Each number is 200 + 20 x the weight over its row's rms, rounded and kept within 0 to 999. Layers, rows and columns count from 0. The size before them is the row's rms in percent of the matrix's.

# layer 7 MLP down (transposed), 192x96, rms 0.185, rows 71-107, columns 0-95
099,188,208,230,202,213,163,218,192,203,181,218,198,203,169,213,203,220,169,194,184,176,206,221,206,164,198,230,220,193,194,218,177,225,182,218,196,187,167,221,183,205,212,182,158,217,217,182,200,240,173,203,206,225,215,174,232,182,188,174,203,233,198,180,205,203,213,197,211,194,185,207,203,172,187,245,204,204,181,245,217,208,212,213,177,232,198,149,176,188,214,217,203,208,227,188,210
084,230,226,198,197,210,206,242,217,202,207,217,169,235,197,220,191,219,195,190,196,190,218,196,208,190,151,223,182,202,230,244,195,162,148,205,201,178,212,196,188,187,185,193,215,194,197,185,246,221,186,213,198,200,197,205,197,208,227,189,216,200,230,190,200,186,178,222,224,215,193,207,241,189,191,172,193,211,237,207,224,194,256,183,232,203,200,184,185,185,189,190,211,215,200,221,177
091,200,190,178,203,208,173,217,205,203,207,224,205,209,206,204,204,217,221,205,207,200,198,210,236,241,193,213,223,214,241,196,231,196,205,185,168,202,174,215,205,192,216,178,239,209,187,216,161,181,201,181,170,178,192,175,218,212,217,197,201,198,182,157,230,186,172,176,190,219,205,188,200,210,225,142,199,208,208,219,167,178,202,223,193,165,206,160,198,181,188,226,187,214,207,162,216
108,240,213,190,208,211,192,211,208,183,230,209,197,206,203,180,223,235,160,184,229,178,216,203,200,204,176,235,201,204,219,227,197,234,187,217,221,221,203,230,208,195,192,141,209,203,197,200,230,179,189,207,189,182,178,187,209,178,202,201,183,216,167,200,204,201,140,198,213,240,237,198,202,173,223,212,204,217,232,184,223,180,213,197,210,167,209,200,208,199,189,207,192,192,208,233,175
092,180,156,158,211,222,177,210,208,162,176,225,214,186,184,212,195,208,199,194,203,192,181,195,174,193,193,161,194,188,171,213,172,210,195,176,155,223,215,195,205,231,221,204,186,218,208,211,208,205,178,210,221,174,221,204,203,155,212,191,197,225,218,197,217,218,211,198,164,167,189,211,199,177,193,229,174,204,187,176,217,225,223,177,193,179,179,198,209,193,200,190,192,247,233,207,170
088,183,215,204,222,191,175,179,210,201,202,224,187,194,221,190,183,212,184,164,187,191,227,190,208,184,222,201,194,232,228,237,199,201,216,214,208,190,235,215,224,253,204,200,197,252,202,210,211,199,187,180,234,169,180,180,208,229,204,206,211,193,229,204,185,219,204,211,261,189,173,192,208,216,198,221,185,206,206,223,188,198,199,213,224,193,243,199,220,191,221,213,245,211,221,197,185
092,186,229,199,224,168,202,177,237,189,227,196,202,211,216,218,198,195,230,208,202,153,167,173,208,231,158,180,205,189,197,160,206,206,209,196,210,208,209,198,212,185,227,177,199,228,216,206,172,171,218,190,197,196,219,223,178,192,192,185,210,209,182,206,204,201,186,206,190,207,196,195,209,224,235,197,180,201,216,212,222,205,205,235,202,254,237,224,192,186,197,195,216,183,154,179,241
094,198,216,227,176,203,208,198,215,206,224,230,228,220,218,216,200,200,233,190,194,188,170,181,227,203,191,139,203,233,179,192,176,197,229,199,219,208,187,216,186,210,208,212,167,208,251,166,195,195,199,231,244,201,190,183,176,211,223,174,187,177,219,177,193,198,231,207,178,188,205,162,194,204,202,195,199,198,207,189,210,214,193,195,195,214,202,192,163,199,201,173,220,208,183,144,201
091,188,221,194,168,226,208,178,221,215,232,192,185,192,182,225,181,202,191,166,196,233,201,183,229,212,206,176,154,176,202,213,167,178,195,159,224,217,204,215,250,201,212,206,199,179,202,227,190,235,178,207,192,192,193,214,204,162,216,225,224,191,196,200,218,222,174,193,195,191,157,181,190,208,211,165,173,189,234,208,208,203,216,194,191,204,248,206,194,212,196,199,198,186,203,212,229
090,189,180,194,235,212,183,230,204,183,202,183,181,211,210,224,228,208,226,178,183,186,200,177,176,200,204,197,167,202,202,197,186,176,177,175,229,208,148,224,207,201,218,214,168,190,213,188,191,169,216,226,178,214,160,203,201,170,194,192,178,175,191,188,181,175,185,173,204,198,202,222,226,229,214,202,223,180,186,197,212,183,193,182,227,209,243,196,192,203,247,209,232,168,187,191,176
113,188,233,221,192,222,235,228,240,218,191,174,183,200,165,204,230,203,210,214,175,200,199,178,208,214,207,195,196,164,223,217,223,192,180,209,165,189,195,215,176,181,189,202,208,173,216,174,207,202,196,223,168,184,184,204,173,154,172,243,204,231,171,236,194,212,205,198,222,204,192,189,195,154,198,211,204,201,196,224,217,195,209,198,220,215,208,190,205,205,231,180,157,183,178,189,207
107,172,226,228,166,172,201,188,205,179,253,188,204,169,186,169,156,195,192,167,189,219,210,227,180,182,184,215,194,199,226,207,189,201,199,234,212,208,223,144,192,234,195,212,206,196,155,192,219,206,190,199,179,195,207,189,210,157,194,175,176,176,203,215,180,229,206,189,200,178,188,223,176,195,212,208,188,212,199,203,225,212,212,189,174,198,193,210,188,175,239,203,197,180,204,195,194
100,223,209,219,202,204,209,182,195,213,213,219,217,199,224,199,230,222,182,235,188,158,195,213,178,231,208,201,175,158,210,191,167,199,196,173,209,198,190,236,176,202,206,222,195,181,200,190,188,208,187,218,184,235,190,188,201,194,225,184,210,178,187,195,157,185,210,191,246,227,190,173,223,182,241,219,204,178,197,173,195,198,147,199,200,209,192,194,237,199,193,218,220,172,235,202,189
083,203,210,181,168,205,187,241,195,205,220,176,221,202,160,238,194,242,207,195,176,204,212,223,209,235,187,196,179,188,177,191,191,202,220,174,179,218,202,172,182,175,217,210,218,207,165,179,239,231,165,201,202,207,204,206,156,224,191,173,180,251,203,225,230,204,215,221,242,187,200,211,192,194,204,214,172,193,187,189,216,187,197,181,192,213,198,206,212,188,206,205,182,193,203,175,186
089,204,194,197,195,143,201,215,212,183,206,206,231,174,178,203,216,209,183,197,220,214,203,203,197,206,225,198,206,213,200,190,198,184,225,170,192,151,171,200,218,208,195,193,179,220,179,203,236,241,177,226,161,156,204,173,173,206,217,227,216,187,204,230,226,203,221,238,182,223,191,194,206,202,188,220,219,222,240,180,202,215,178,203,192,209,208,207,189,199,179,221,212,153,215,190,210
108,203,238,190,153,194,214,203,232,216,201,192,235,214,185,192,194,164,213,173,208,210,173,194,181,192,213,204,217,174,238,182,164,236,236,243,214,188,204,178,193,223,217,196,193,234,191,189,213,192,198,207,207,178,204,235,209,230,200,212,181,192,168,186,218,206,196,169,201,177,207,210,149,236,217,196,209,211,217,196,192,191,198,167,212,211,209,199,185,170,220,203,201,232,218,186,199
094,215,225,176,185,168,229,216,213,201,159,182,210,203,210,183,168,236,222,206,218,225,215,186,199,199,182,200,223,186,226,214,215,212,193,201,211,200,204,231,208,171,221,238,207,212,178,220,210,209,206,230,197,207,233,197,191,193,201,221,200,192,185,221,189,222,214,232,202,185,144,190,223,237,191,189,235,187,176,187,214,179,208,174,211,160,230,206,181,223,190,204,245,203,195,209,196
095,226,207,169,234,222,248,211,194,217,202,201,196,207,170,192,171,190,216,197,191,197,187,229,213,208,225,173,209,221,163,216,200,193,207,193,184,202,178,199,190,210,183,232,162,211,216,191,187,158,195,165,229,220,201,193,224,230,205,165,191,219,180,219,208,221,231,224,175,192,172,170,175,203,190,193,192,193,188,240,213,197,234,205,164,189,209,184,225,188,220,191,203,190,190,195,169
096,199,177,217,202,189,187,203,242,228,232,209,229,186,209,219,207,242,222,201,179,199,174,199,175,200,192,206,208,197,172,170,183,209,195,194,182,193,189,165,201,185,198,193,188,189,211,229,177,237,166,231,185,224,175,188,200,191,158,239,240,189,226,172,201,203,194,186,224,180,169,200,198,236,169,238,179,176,195,205,199,188,198,197,208,210,180,168,223,202,203,168,212,192,208,204,199
090,197,231,206,199,230,209,182,198,167,204,182,222,231,213,222,213,179,188,174,225,225,233,205,176,204,198,192,170,227,192,201,187,212,221,171,213,192,207,230,185,218,204,205,223,192,207,198,231,177,184,179,204,197,201,196,218,232,180,196,170,195,236,164,223,192,239,237,206,161,237,230,170,190,213,206,204,187,209,209,181,219,213,197,234,171,196,171,191,198,219,198,167,208,204,227,192
107,197,165,191,207,211,214,199,192,210,196,228,208,192,185,189,200,206,194,149,208,171,197,188,196,212,229,188,196,187,180,236,185,184,173,202,201,215,189,197,199,182,205,196,203,177,188,211,214,196,214,245,174,240,222,226,219,195,182,231,181,178,186,189,196,190,208,205,198,241,187,193,182,188,179,201,194,220,159,198,177,206,190,181,209,256,180,173,182,214,170,201,168,196,184,262,194
094,185,198,178,186,200,180,177,223,212,191,192,203,226,193,208,212,178,199,216,169,186,168,174,239,163,229,189,205,151,176,199,207,193,197,205,208,223,224,205,214,164,203,179,210,189,199,207,130,171,230,207,224,226,215,227,175,207,199,197,192,192,235,190,181,199,175,199,203,210,199,184,159,209,226,185,210,205,211,214,182,195,155,238,202,199,199,211,185,204,208,212,197,196,172,197,188
107,178,202,199,184,194,230,195,186,205,175,198,211,220,190,158,209,251,179,207,197,186,201,230,202,203,221,201,212,189,190,173,239,208,224,200,217,194,188,172,230,170,145,216,211,199,190,209,208,203,162,239,178,237,215,184,201,210,204,207,206,215,212,214,174,201,190,179,183,220,177,196,213,193,247,193,246,188,203,210,207,196,168,214,202,211,192,192,206,251,200,204,212,224,192,215,219
096,227,183,203,200,168,206,210,227,209,203,219,175,196,188,215,224,189,199,221,184,194,196,148,162,201,213,209,225,173,204,192,169,192,155,181,253,181,192,208,196,200,210,184,209,175,204,174,201,190,189,200,204,244,177,217,228,189,211,208,192,230,194,230,206,197,185,209,167,170,200,235,210,205,227,187,224,171,208,212,221,211,195,196,189,170,197,187,183,232,216,163,213,219,224,189,212
114,224,179,216,221,198,219,212,248,180,206,189,213,226,219,210,197,223,218,198,186,197,205,191,230,229,218,193,217,216,217,226,206,218,194,196,195,232,169,217,175,223,217,200,172,182,241,168,213,170,236,189,231,174,201,187,179,212,217,190,215,233,195,207,188,211,224,207,200,216,200,155,229,182,214,181,212,177,222,207,212,212,182,172,188,213,179,177,220,188,220,179,213,189,156,193,192
098,235,193,215,185,180,206,175,195,152,172,174,215,187,213,234,189,197,209,181,229,210,205,185,238,217,209,189,194,198,226,218,146,198,206,189,198,208,210,188,167,186,222,187,178,182,222,208,217,184,183,174,202,226,205,206,202,186,229,198,158,211,215,213,176,219,176,194,184,202,221,207,216,184,200,212,190,243,231,192,216,225,226,193,197,190,220,192,215,189,200,163,218,202,175,156,221
118,207,204,214,221,198,182,212,182,201,240,188,189,240,166,169,203,169,199,208,222,174,197,202,199,226,183,191,197,177,220,241,211,205,195,175,181,168,228,205,221,191,184,188,174,163,217,227,189,228,230,175,235,248,210,192,217,234,228,190,190,236,201,197,195,166,196,230,178,194,222,191,211,203,209,206,190,199,172,202,212,212,227,214,191,196,185,168,188,183,191,172,211,206,194,192,189
100,184,167,163,181,160,218,193,216,191,183,214,177,233,179,200,209,215,206,174,189,197,183,205,208,213,209,225,172,225,195,183,212,196,194,171,247,217,212,218,224,191,192,200,203,210,215,247,198,204,230,201,208,199,226,224,195,225,184,182,200,185,240,203,203,166,197,173,228,201,185,212,216,189,213,192,191,163,204,248,190,230,202,180,192,247,167,197,205,196,206,187,230,190,216,201,193
090,183,184,181,202,202,181,192,174,195,167,214,195,219,216,166,183,184,201,214,216,201,223,193,208,222,199,171,210,205,178,177,198,173,185,180,213,201,196,210,268,192,210,201,184,185,171,194,222,225,185,195,197,202,212,199,238,212,175,179,215,209,221,216,213,152,196,194,170,211,195,208,224,240,160,204,192,213,178,220,219,199,223,219,159,230,211,210,191,168,196,200,204,231,209,228,174
094,183,211,184,177,177,194,180,169,231,176,178,188,207,205,197,184,195,221,195,206,212,233,185,210,178,181,192,190,186,217,214,195,230,210,190,210,171,214,196,183,188,203,196,197,188,184,237,182,194,192,179,170,181,199,204,190,197,243,190,227,210,212,185,230,252,226,173,179,189,183,174,210,188,201,203,207,182,169,206,241,202,181,226,197,205,240,221,219,211,185,240,206,189,177,169,246
087,227,198,201,199,232,185,217,198,218,242,178,251,181,216,196,225,199,179,212,190,191,198,213,206,223,201,189,230,212,203,183,199,170,176,165,195,207,207,219,206,160,169,175,206,202,160,193,193,183,199,231,169,201,179,221,205,240,186,195,192,177,209,222,233,205,203,181,195,222,223,185,214,208,200,180,204,234,221,171,212,178,177,183,186,176,193,205,195,178,193,188,226,222,180,154,199
104,205,226,223,171,196,206,179,182,183,196,201,227,203,238,170,204,182,194,209,232,216,191,194,207,177,209,223,184,216,222,189,202,171,199,211,185,203,191,203,205,193,203,222,229,165,221,199,169,220,196,153,162,203,231,207,190,188,214,204,212,225,165,154,212,196,185,208,227,194,184,177,196,186,182,174,205,198,202,214,202,176,206,197,193,205,236,210,218,213,239,203,162,213,226,145,183
103,199,184,208,180,188,221,227,204,227,190,176,225,183,224,181,165,187,236,205,208,200,207,218,188,218,176,159,178,179,200,240,213,230,211,232,190,205,206,227,204,185,195,212,228,187,174,192,176,219,208,213,238,181,165,209,208,218,173,212,218,193,187,187,209,191,179,200,217,232,193,213,186,187,193,206,228,198,192,175,196,164,207,244,155,231,230,202,198,196,192,187,187,185,194,234,197
102,183,170,167,188,222,196,194,198,241,168,189,195,184,207,194,202,189,187,218,196,236,203,189,221,208,196,197,194,202,235,219,240,196,202,185,218,229,198,181,206,187,209,212,171,165,195,232,191,164,222,197,203,209,233,200,205,189,223,229,221,182,221,214,186,223,207,222,170,224,161,196,178,178,209,201,209,197,172,194,214,194,242,222,199,175,223,230,212,205,191,246,194,218,191,218,234
107,202,180,203,204,174,216,238,209,196,182,202,204,217,218,241,215,201,192,200,209,181,218,235,190,211,236,218,186,249,195,194,188,206,221,189,226,186,223,223,204,201,174,206,200,210,206,193,215,208,201,194,202,226,184,171,218,213,202,156,197,199,172,184,222,224,219,200,183,226,213,200,191,233,169,186,214,198,208,180,214,212,182,167,176,204,221,180,177,181,272,209,228,168,207,200,188
089,227,188,226,210,183,177,168,205,230,229,200,223,182,187,218,201,194,204,200,213,176,197,203,233,182,230,207,183,180,178,212,181,187,218,216,224,209,221,189,229,224,247,187,178,206,180,226,211,230,209,224,219,205,190,143,212,190,200,184,212,179,208,225,220,183,171,185,216,223,211,236,244,209,238,194,171,177,202,214,203,212,216,191,190,183,194,206,224,199,186,220,210,211,193,190,175
099,227,211,216,212,199,187,196,197,186,221,220,182,185,218,178,235,167,181,193,174,190,192,189,224,185,197,203,182,203,198,234,209,184,191,202,190,199,190,177,226,209,184,209,199,210,207,222,197,234,226,206,205,179,177,225,216,188,177,213,240,190,204,206,209,222,230,156,193,219,204,185,218,200,166,207,172,225,185,238,163,249,190,145,219,226,197,180,194,194,186,170,210,173,205,219,202
# layer 7 MLP up, 192x96, rms 0.181, rows 72-107, columns 0-95
099,207,186,222,249,188,194,180,194,214,185,206,225,193,186,184,222,186,226,202,228,209,167,223,169,223,219,179,180,189,163,191,187,213,217,212,216,235,186,226,188,195,197,178,177,176,205,191,176,159,228,209,204,223,185,234,178,216,184,216,203,219,199,196,205,180,229,180,227,212,188,165,215,213,228,207,210,170,220,220,202,175,186,199,183,220,195,249,207,216,204,203,187,174,179,186,222
094,188,222,214,225,198,251,192,180,235,190,152,166,234,212,178,230,182,184,188,183,213,223,189,182,147,201,192,196,217,216,201,196,227,188,223,228,215,229,202,182,157,157,202,149,200,180,207,224,213,195,180,206,237,194,214,189,210,189,195,205,197,198,226,213,202,230,190,232,183,211,192,209,209,183,215,226,200,207,195,218,198,198,206,226,205,196,217,188,210,204,185,202,184,183,197,210
110,186,224,200,204,191,191,227,214,199,183,199,212,197,188,254,210,206,228,199,185,217,204,217,180,202,197,234,264,210,184,224,196,170,197,192,162,200,220,193,195,166,192,195,186,213,194,179,218,219,198,196,178,186,175,210,180,196,221,236,170,182,230,189,203,227,183,179,188,239,193,183,181,204,192,170,186,205,184,178,202,209,207,171,237,244,180,208,206,181,179,221,179,228,190,192,207
089,218,225,250,196,181,203,204,189,240,210,258,201,215,187,199,200,188,176,210,177,198,207,177,197,193,197,240,177,194,189,215,212,197,196,204,236,171,177,227,188,168,208,166,177,217,214,170,208,209,197,196,183,239,166,202,194,210,208,199,194,209,199,234,188,184,199,216,218,197,218,204,200,214,190,209,199,195,183,189,214,183,185,240,201,230,187,205,180,179,169,181,202,142,193,210,229
091,196,206,230,218,182,215,203,192,214,225,226,207,209,196,231,196,174,208,183,209,175,163,206,195,240,175,195,179,157,182,206,198,248,198,223,221,211,199,210,214,200,194,194,196,177,237,231,234,235,203,247,177,187,227,176,210,173,207,199,194,206,205,231,200,198,204,184,166,187,211,207,179,226,178,195,192,204,235,200,209,183,204,190,165,202,170,229,212,193,190,171,204,215,223,209,179
099,203,214,217,216,198,166,199,152,222,187,220,195,195,196,183,202,228,201,220,182,230,239,195,175,198,248,208,186,192,200,228,189,188,207,209,191,207,188,185,166,195,192,243,214,196,213,180,180,214,180,192,220,210,203,183,196,212,221,217,189,195,203,167,211,192,210,207,213,171,240,197,206,192,188,206,166,211,174,225,149,200,175,186,185,179,190,211,214,238,206,235,159,228,217,211,209
106,169,182,170,198,219,214,212,180,190,159,189,179,202,200,214,230,185,187,212,220,203,185,225,218,188,252,222,223,186,151,211,231,169,183,183,202,202,201,197,194,204,179,214,210,180,207,190,195,209,160,166,209,212,181,207,201,227,173,171,181,185,244,222,180,218,200,188,183,207,216,193,194,256,199,194,203,215,194,217,166,217,233,195,224,182,208,227,186,188,215,197,193,198,218,204,197
106,194,200,188,205,196,199,196,184,204,227,214,213,190,192,198,191,199,201,196,208,214,202,205,150,222,193,209,210,172,200,191,182,220,237,219,183,179,186,186,181,205,186,204,173,204,194,195,235,137,235,173,198,194,175,214,206,178,198,194,196,178,248,204,227,195,228,243,189,188,224,239,202,189,213,206,236,200,188,200,191,220,185,219,225,242,173,220,207,161,208,235,188,205,185,174,205
087,253,203,216,192,194,225,173,205,232,193,212,204,172,164,194,194,227,223,220,216,210,182,204,189,208,164,195,207,185,158,198,204,225,170,221,184,220,216,190,182,226,211,199,214,209,193,199,216,188,190,181,205,168,267,185,213,175,211,229,179,224,193,206,189,166,212,208,190,194,180,195,186,165,178,162,189,236,199,220,188,209,193,227,202,179,193,184,213,194,180,209,212,221,219,211,194
107,171,201,201,205,184,216,201,158,212,179,214,220,200,203,204,158,227,169,201,189,205,185,230,182,209,206,220,196,175,212,216,191,229,216,182,196,246,216,212,195,200,240,200,194,203,224,212,224,217,221,184,207,192,204,197,211,189,201,220,203,241,163,177,195,181,166,227,218,194,156,185,194,218,199,182,195,226,199,205,161,231,225,170,212,221,175,206,188,218,208,202,206,158,226,186,221
094,203,201,194,227,171,180,201,202,226,149,205,215,216,193,224,188,214,186,209,207,199,199,179,230,200,197,238,181,186,198,199,183,187,204,193,238,183,195,194,190,190,218,174,205,199,207,205,202,198,167,210,192,236,230,211,207,243,189,182,192,198,192,223,200,186,171,189,153,223,206,215,196,187,149,162,225,228,220,222,203,178,231,181,213,197,198,178,223,221,196,200,212,228,235,220,171
105,197,194,221,210,187,199,223,213,196,189,221,187,188,191,201,199,174,194,186,227,183,187,209,236,179,187,202,222,208,168,221,219,206,196,208,199,216,207,181,215,198,175,163,213,229,212,224,227,216,212,202,199,179,199,188,197,220,159,185,209,209,225,219,234,193,190,195,193,179,231,226,178,208,162,200,169,243,193,234,200,160,212,243,231,207,209,196,164,222,216,216,220,225,213,230,233
089,183,191,209,256,204,179,179,238,165,192,197,162,200,204,184,193,208,182,230,227,224,219,165,192,214,166,221,248,207,202,202,173,199,194,228,185,223,196,220,196,225,208,208,199,190,205,198,189,221,202,173,202,154,187,186,216,173,184,194,217,190,222,183,176,206,201,191,180,186,218,182,213,220,201,199,226,190,192,218,184,210,212,210,211,217,168,180,140,211,186,179,190,195,189,213,209
100,196,223,214,213,191,229,192,223,198,190,202,174,220,206,202,211,179,194,194,181,183,220,209,194,212,150,199,177,211,217,207,184,203,188,186,208,229,196,194,146,211,197,223,187,205,260,184,167,185,193,212,185,202,213,205,224,179,216,196,212,240,164,177,243,178,196,196,221,158,210,199,191,209,225,203,173,178,185,213,200,207,230,200,185,210,228,200,187,194,216,190,208,215,159,223,169
102,176,207,155,226,156,183,214,187,193,206,205,180,211,206,230,208,213,217,203,209,229,227,230,229,229,191,219,216,217,217,207,213,182,227,233,216,197,177,209,227,168,173,189,185,206,230,214,196,204,233,203,228,177,197,219,209,205,189,242,154,185,188,191,189,181,225,209,216,209,203,170,197,187,212,197,195,185,232,187,187,183,194,190,204,185,154,218,190,175,213,220,196,177,181,182,220
089,193,176,208,214,199,191,181,183,228,246,180,205,196,197,225,189,184,222,220,180,184,214,207,165,213,229,205,163,199,196,192,219,168,190,184,212,253,190,237,209,225,184,202,200,186,223,203,190,224,203,187,223,205,157,215,182,202,209,160,173,201,206,191,238,200,212,191,207,182,210,168,185,165,186,220,189,194,203,236,218,162,210,201,214,248,182,205,213,202,202,211,207,193,202,176,180
094,200,203,178,176,198,164,194,189,211,225,221,215,172,207,220,218,196,226,228,185,194,208,161,185,180,192,197,239,201,249,245,173,189,205,151,178,198,232,174,214,179,189,206,195,176,220,183,218,211,238,199,167,212,197,194,185,188,219,191,205,196,198,194,230,173,208,213,214,202,224,185,213,194,215,170,190,209,203,178,206,186,190,203,198,240,162,209,184,204,190,223,202,211,239,176,200
106,173,199,178,214,195,203,187,213,225,235,211,241,234,174,188,205,190,184,190,222,216,205,189,177,216,198,253,191,213,236,199,179,203,176,187,226,175,191,191,207,210,191,209,210,237,225,193,205,212,231,178,198,170,219,245,214,214,176,212,182,202,230,219,143,204,196,186,202,207,182,193,248,180,191,201,191,191,192,172,174,201,222,176,191,206,203,217,200,169,217,186,195,196,182,199,186
096,163,202,199,193,197,165,206,205,231,150,211,224,217,215,223,198,207,214,246,209,195,164,172,214,181,187,186,207,199,223,171,183,229,205,262,215,207,195,202,196,224,224,170,203,206,196,198,220,218,166,215,172,203,154,196,202,198,193,201,219,210,185,194,185,210,198,227,228,202,198,175,218,198,232,235,162,199,199,179,210,185,204,218,205,206,206,194,222,219,188,203,229,197,215,219,201
106,209,192,204,202,199,212,206,188,216,208,198,197,240,208,253,223,198,213,169,205,178,190,236,211,209,197,175,224,184,206,186,187,225,175,196,194,224,179,208,212,185,190,221,215,244,207,183,196,198,216,197,185,191,206,233,193,223,162,181,201,171,159,227,215,189,189,201,211,190,243,206,213,201,177,188,232,210,239,210,214,213,210,176,177,165,180,155,180,187,222,209,211,183,226,181,215
100,188,170,227,171,177,200,197,197,180,198,192,207,193,219,208,211,184,218,193,186,207,223,217,215,221,190,230,179,194,184,173,173,194,182,195,164,200,183,233,206,232,223,183,196,196,216,199,179,238,191,201,156,176,189,188,192,160,218,242,241,217,194,219,213,205,189,173,192,230,207,182,205,216,216,248,200,158,176,201,188,199,213,198,208,180,167,168,191,181,190,208,185,214,179,208,223
103,169,182,191,177,166,228,186,218,184,173,216,207,211,170,199,204,200,212,228,203,202,207,219,214,192,190,183,181,228,231,171,173,190,221,222,204,191,206,183,199,176,212,203,209,204,207,186,225,177,166,127,228,195,197,207,204,170,192,213,202,194,212,194,214,200,215,227,236,175,195,208,207,229,204,212,165,189,146,203,195,215,233,196,209,200,219,195,197,204,186,208,205,178,185,149,198
100,175,197,201,203,193,183,224,214,180,154,206,244,216,217,218,211,158,201,182,213,199,200,198,165,183,166,199,202,254,179,189,202,180,193,225,181,237,201,220,194,199,198,187,192,144,211,217,209,189,196,188,197,219,196,220,181,181,184,187,170,196,215,202,187,224,218,199,183,206,180,184,199,187,205,203,200,195,179,175,185,178,209,227,248,213,200,245,200,211,163,203,223,200,217,177,193
115,180,221,154,236,196,177,194,159,207,156,250,201,193,191,198,163,187,220,205,210,191,181,246,175,187,215,201,168,199,225,227,219,244,184,193,198,214,196,232,188,189,184,198,222,209,195,216,191,229,201,158,185,208,211,206,192,196,182,203,194,200,233,162,213,186,185,226,193,207,187,222,191,177,209,200,173,208,190,186,189,190,201,230,212,206,172,208,191,224,192,196,177,203,187,195,222
106,221,216,181,223,176,201,211,256,185,208,228,198,205,236,248,216,196,218,208,204,171,187,205,193,219,213,177,180,183,205,183,238,195,226,188,207,154,163,201,202,178,166,178,232,168,198,195,189,185,216,200,211,182,203,191,221,208,233,156,190,159,202,219,217,215,203,185,169,198,172,183,212,209,198,194,205,198,223,201,202,225,186,215,204,220,195,203,203,187,198,209,220,175,226,177,207
111,173,220,184,218,187,212,213,203,183,210,184,203,195,208,213,144,168,169,207,193,191,209,222,179,208,218,229,192,205,181,238,223,223,180,186,181,193,236,161,168,171,214,195,204,201,195,195,217,200,211,191,193,202,188,217,177,222,213,187,182,233,169,220,168,209,183,190,242,224,191,218,194,218,200,224,225,200,162,208,203,230,219,193,203,243,202,161,204,181,202,206,195,207,229,215,186
104,208,184,190,204,201,210,209,209,191,172,172,193,200,231,208,189,182,217,181,191,194,204,204,226,225,169,197,198,170,215,188,196,254,203,220,179,202,212,169,197,213,210,169,184,198,181,195,228,202,231,176,203,231,159,240,216,219,202,211,209,208,171,229,197,165,224,228,189,166,224,180,181,187,222,204,210,226,252,208,198,233,199,191,189,218,185,199,200,202,167,197,211,173,206,180,225
096,201,164,215,200,151,178,170,244,231,223,168,188,220,196,196,193,182,231,249,204,190,180,218,207,175,204,192,216,223,205,203,213,200,211,180,196,203,197,161,167,196,198,210,201,235,218,206,202,190,216,218,188,218,228,229,212,196,188,210,201,162,222,215,184,219,202,188,228,174,192,232,183,201,210,211,230,197,189,193,179,243,179,183,242,176,207,188,201,215,202,190,179,187,211,215,195
097,221,183,194,185,177,162,203,204,203,181,197,187,198,186,232,223,178,165,238,216,209,158,179,222,194,204,206,224,172,190,196,161,180,154,184,224,209,192,197,162,188,242,220,224,176,204,181,213,191,185,222,230,176,208,194,191,186,184,168,256,184,201,201,196,202,200,225,192,203,162,210,206,206,224,218,193,202,177,206,183,235,198,212,198,201,164,182,201,213,191,193,212,198,199,205,208
094,152,185,244,245,189,219,186,213,194,192,219,184,180,191,187,214,252,202,220,217,201,214,196,231,216,217,222,159,213,209,223,181,187,193,201,233,191,219,211,195,193,243,194,207,183,226,209,205,213,202,179,185,225,161,188,201,213,197,207,188,176,176,194,187,223,180,176,178,181,202,201,198,163,190,205,172,192,181,189,214,212,200,226,192,237,223,187,163,188,218,216,205,177,198,217,211
098,215,242,179,214,193,179,196,184,207,174,201,193,218,204,227,196,211,188,219,204,177,236,203,220,195,237,214,163,219,206,181,183,189,170,220,223,207,175,200,211,212,180,202,212,201,222,208,208,178,191,192,216,172,211,202,189,211,181,204,147,179,220,226,182,209,250,152,185,180,207,185,202,171,185,210,207,186,200,215,198,220,233,213,246,199,201,197,207,162,202,234,212,209,209,219,223
101,220,162,184,213,216,199,197,209,189,181,222,222,194,182,203,188,151,231,215,209,202,245,175,195,195,227,207,191,203,173,231,193,194,195,209,202,190,169,218,217,186,205,222,212,182,220,244,187,190,203,206,188,197,213,209,173,212,175,194,205,216,189,195,176,185,170,157,191,189,202,193,225,177,172,240,209,215,219,181,188,225,219,175,211,212,229,220,217,206,242,227,182,172,178,220,182
105,177,227,174,235,236,162,185,200,162,207,226,185,219,198,211,237,207,194,183,211,206,180,222,211,217,202,196,243,176,240,172,210,175,221,172,197,170,179,211,196,191,225,197,161,185,160,196,211,192,191,205,203,184,194,191,174,182,177,192,205,165,207,218,181,210,177,220,202,203,194,178,217,239,203,199,214,204,237,219,202,243,206,204,186,201,204,183,195,200,190,186,207,169,195,177,208
103,158,199,192,185,211,185,167,187,214,201,183,205,190,221,176,242,232,228,188,213,202,209,186,232,202,177,180,253,195,223,213,206,231,227,203,186,199,157,193,183,195,207,188,183,198,184,208,193,162,176,212,184,221,184,235,189,189,187,185,198,213,204,214,209,173,192,223,187,184,197,206,209,231,209,227,181,235,234,158,177,198,197,192,176,177,188,221,168,194,192,195,173,207,203,225,210
098,171,204,196,200,215,220,217,233,166,174,197,222,186,229,193,216,180,207,191,204,203,200,197,210,178,164,195,186,185,206,228,177,193,160,212,231,219,168,198,202,207,207,191,220,180,202,205,206,179,232,185,202,209,195,174,198,175,206,214,228,205,200,190,225,167,221,155,185,233,199,200,187,241,172,225,186,194,185,198,203,209,160,224,199,238,242,200,190,190,214,219,227,192,191,215,241
105,214,212,203,177,241,162,193,201,217,178,200,195,210,201,226,230,193,209,198,203,203,180,185,196,204,198,199,171,219,208,215,194,124,185,174,231,199,191,194,231,210,201,200,200,221,171,188,186,189,180,180,161,218,211,195,199,224,209,179,195,230,187,238,203,228,216,204,200,175,191,170,222,203,183,225,199,209,229,189,182,214,245,215,220,218,181,195,198,175,196,217,217,193,245,184,198